{"hidden_size": 192, "parallel_block": false, "init_std_down": 0.0, "beta1": 0.95, "beta2": 0.95, "batch_tokens": 16384, "doc_mask": false}
Each number is 128 + 32 x the weight over its row's rms, rounded and kept within 0 to 255. Layers, rows and columns count from 0. Numbers have three digits each. The size before them is the row's rms in percent of the matrix's.

# layer 4 attention key, 64x192, rms 0.0718, rows 46-53, columns 0-95
091:133145107183115108134103142138085164121126221189217131095147179151200135169099099123109120083131132133094158177110146163139101145177117099150129138124133111134130101138163136128155143097132116121064124187086129124137149157073158068148092114123057135133154153150088163135094145167129129168
079:135150139179125085155139204110101133105131122107156127109130096158163107141130102110142139106127107208152198178118122163137176147144080084135121177140093070118101064135158094161122118124065099107116138193079060156130121177073151108100094077087184132097176096169111111114081174149171137135
089:118163156155116099097146149080076130094183187146160182160078095143106109129117182130097106117113135037150149104117089077125064107088139138133131093126163175110135176059119176187135095124100112126137132162175153169110138103119120135130129115076164127094168115100130143146116114131171135109
079:175144113152133061116160069128082093160136149140180151117080127180125152136168083147133132166144158175145129198109141105121159208123118061150130145140155181115078177089142106121135141169088138077189072090161158053117046142127118163084139103102099132132145101111128078139136154144157123160
080:140113129122153157166130090108140112167084115115169123156102109047107058138129116128123140117157099136121105130141136181152139074126166155094069141109160150096177151086117118136141158121129158134062040183099090144143180152094136177087133177093143107167060165150151093107138110201107147142
076:130119127209134117143092091142081149058121096093147155159124117113095071158119157148154115089128148141097143111102169156136152092159093076121142169135111136106133131137121137070056189164119137152151137100108159135064106095100082089139108138171132140172147184169096110172121090108160129105
088:156069088130135119168081110159126146094105084110147103111158138125143105131133108166130071144204101168111064140132180187130145192186086120104165097111122065135127110147098099119097121117119126175104085124094183088120123072107165122134180168139062136106109212129054176174143158096153144135
081:113139119186135079198117121137147169133135201110158100095148146142148106196123101112079083067123101167089104118081129183175088158131136079140129130124133108155131100110188070066079128094115164112081109122133115106102137158097168121116110083100149131163171161118131191163102133203139122142
# layer 4 attention query, 192x192, rms 0.0671, rows 47-53,111-117,175-181, columns 0-95
089:112098165158075214203122147146136118118182154138155116125118099176185110115113130173178145100152146078121136107125105081206092143160179104160101104104141118181136145131164091128151131128144104150142135146117116123126099171125145110173146148206178163090130121138153111137156157106140096118
097:157129065140164096196132107103128130118096103131085126135147117120100082126114102153122127131101096122139172043178152164151142143172075080170094206104145113114122127151082156105100132167157116137161133096125050115141132182118093119162110105145180091147172134153079147114123158127092126158
090:186070176139105131121129178148128112120110099110122150107158150175121064147150162126168130176125108132152131101114107091090189101134125140159112105167082098109127097111121130148114198026057130137140135141126110140174090113088101131107144200136096157118081124076161098145120133125104072076
079:101105071088163114085124081129140100122196157133140121105172125080147142143168167151155146104175137128102175133146150126149081093141141148068062138150142090117131164075174148148180093149109132123096105050067113069112183104121095151097136079105133129164165125150132122175035112124132170146
081:115093119106155150176129147130119158126098162142159185094137158114104110095100100119129101106123160130136095075203189113075148128142146111108158115126151170165154150093101086113137138135147128131119133076166163158124167124137094150097114138114141119078152111111156113108141095154080180130
087:117105141112135096108114149155165116165069150153179127112138198130143154114148124115112133153123147199143088162204161099091118165090156140100112114139113131103165149162087106150095101170139160125078153136203176141121112142134141115120118141138068198128109152070134056122102100116156131120
085:133103132128061169131133111181139130147170139189151136099232160112117216121115182136110088105168075126060105116118126123148058059171166112118095118145103076164136156119161117118186141114142117188091108100122152038111182116152155176116122114162100149150116117159137085182120157138132155094
095:124121137105158109167162122132153111133105198176082180138137116147151161145146116115127128161105170089130120116127142086149125162158137162138154132132144172169133127155120070085121121079228113141118127078159139122135160143115146137135156152213148144087117103132089108091190128080130139143
097:119125165109136096147183126121075140142153177120103114117138095117122109084112108182161086154172145161137142098131186147181128127131113080163135155145172153140072079178109141136140149174201156143122123084175096136132135143081151133123140053145116117077146097168123163098145158166125130146
087:092140132140158111073094093128130170108118193110089113141096120069136136168116159098121139121133170122138111101135117148119175075077134147146134146134051108096091112067137108139152178113096126136120063126118177186145078118157087114136098184116154149143096136099098112122108138168148088106
092:156097102149078122120168112109023095086133086130092115121136118101054082191173106110203108120072163112144141180155109085135090149144077131132123134118176138138139140121157161199168092177070108150153142115094104117096142140158081166087120141101154025170140201090099126185057132104160152133
085:101109150090142180066145177143121118095162129151132124074106069106139138109135156130152161146105159113129148196134156172139093080130143142109183127137129101170142119086184115172064103115195087147105124091139120142162183149215095095078147119125184122112083070163081121054143121162167088154
083:054144093100081176116154174204162125062076094128189138118116123167110107113087132120135134161150120080109118177066073156169116091121161172086156082112128151181150171140131130186133089139121110122159152207120184156118088125158164124068145189122144143159112125110139170107183117088117094150
087:186135100145114072187123089217163117084130100166102133161132095139135159140204177125117117140108176109129167179131161100175119171109139156157167107122109128089155089148133099116125109117158133108167089152107130143110122140135130076136110144173116125083135084097147172142162166052111127090
084:131083164175166140197149168119135112079127101122144143131095094106110058121117139084166162127110138163147105110109088109152059158182142133175117115087134170158108110093129136126177135111212120132167179111147071121135103128106149144160190101153155093116164144167080148118138119154144091163
090:111100091162143149135084137113139139123139153111083075165112102103129088110150076115153090055152116137121111082145137144121122174113067107139140146130108154107089043144105167174108114119150131136138118132178041177172121128062123153128168051053126077160112143162165150114129152230109076152
090:129185189174126087110107151116106134118087138113132096167110138148144091141149086088129060151144111097133102100147112131107117112132078112148106131166049049080122093107116160107109117066144104112150155139145140127034047162093129098142177151100140143107123129114127094159134136102103049114
083:130123061134127155124139099203105162174182108100094090154176127081084125150124130154136099103103122125089194168119125156155132056163119124153133125135196127170086164094117099101148112208186125111076192139090127112155195155108085151133088079179145120172102203056165080074077120137112193127
082:099102151068137111097186109136188088146122133141170123123164103131173117114126100096101127066083165116127105154134193101087080141072141145108156130104133161163121111089125116140101176147070141112148085129159154191122194151218096133138098090125171098101181051129155127105130093169165199164
085:141168124125106120110163134157142144153110140174184087147155160117127139143123214150132076129125162147143097189089133109079136167107120090123160136112129133145151123089133165148046110122118099156087085186151179118103124132173126099116040193177147134111141101053093102129099100080150099137
089:200115122192123111189125124179167125090100140145147141104150085122153076163130138097140133111034115133116130103078145096134109145167174111141108118119088129131179128132128142115137089154184102085175120142165118138104164123175146120123171184166103164125155105130136123060120117123108181089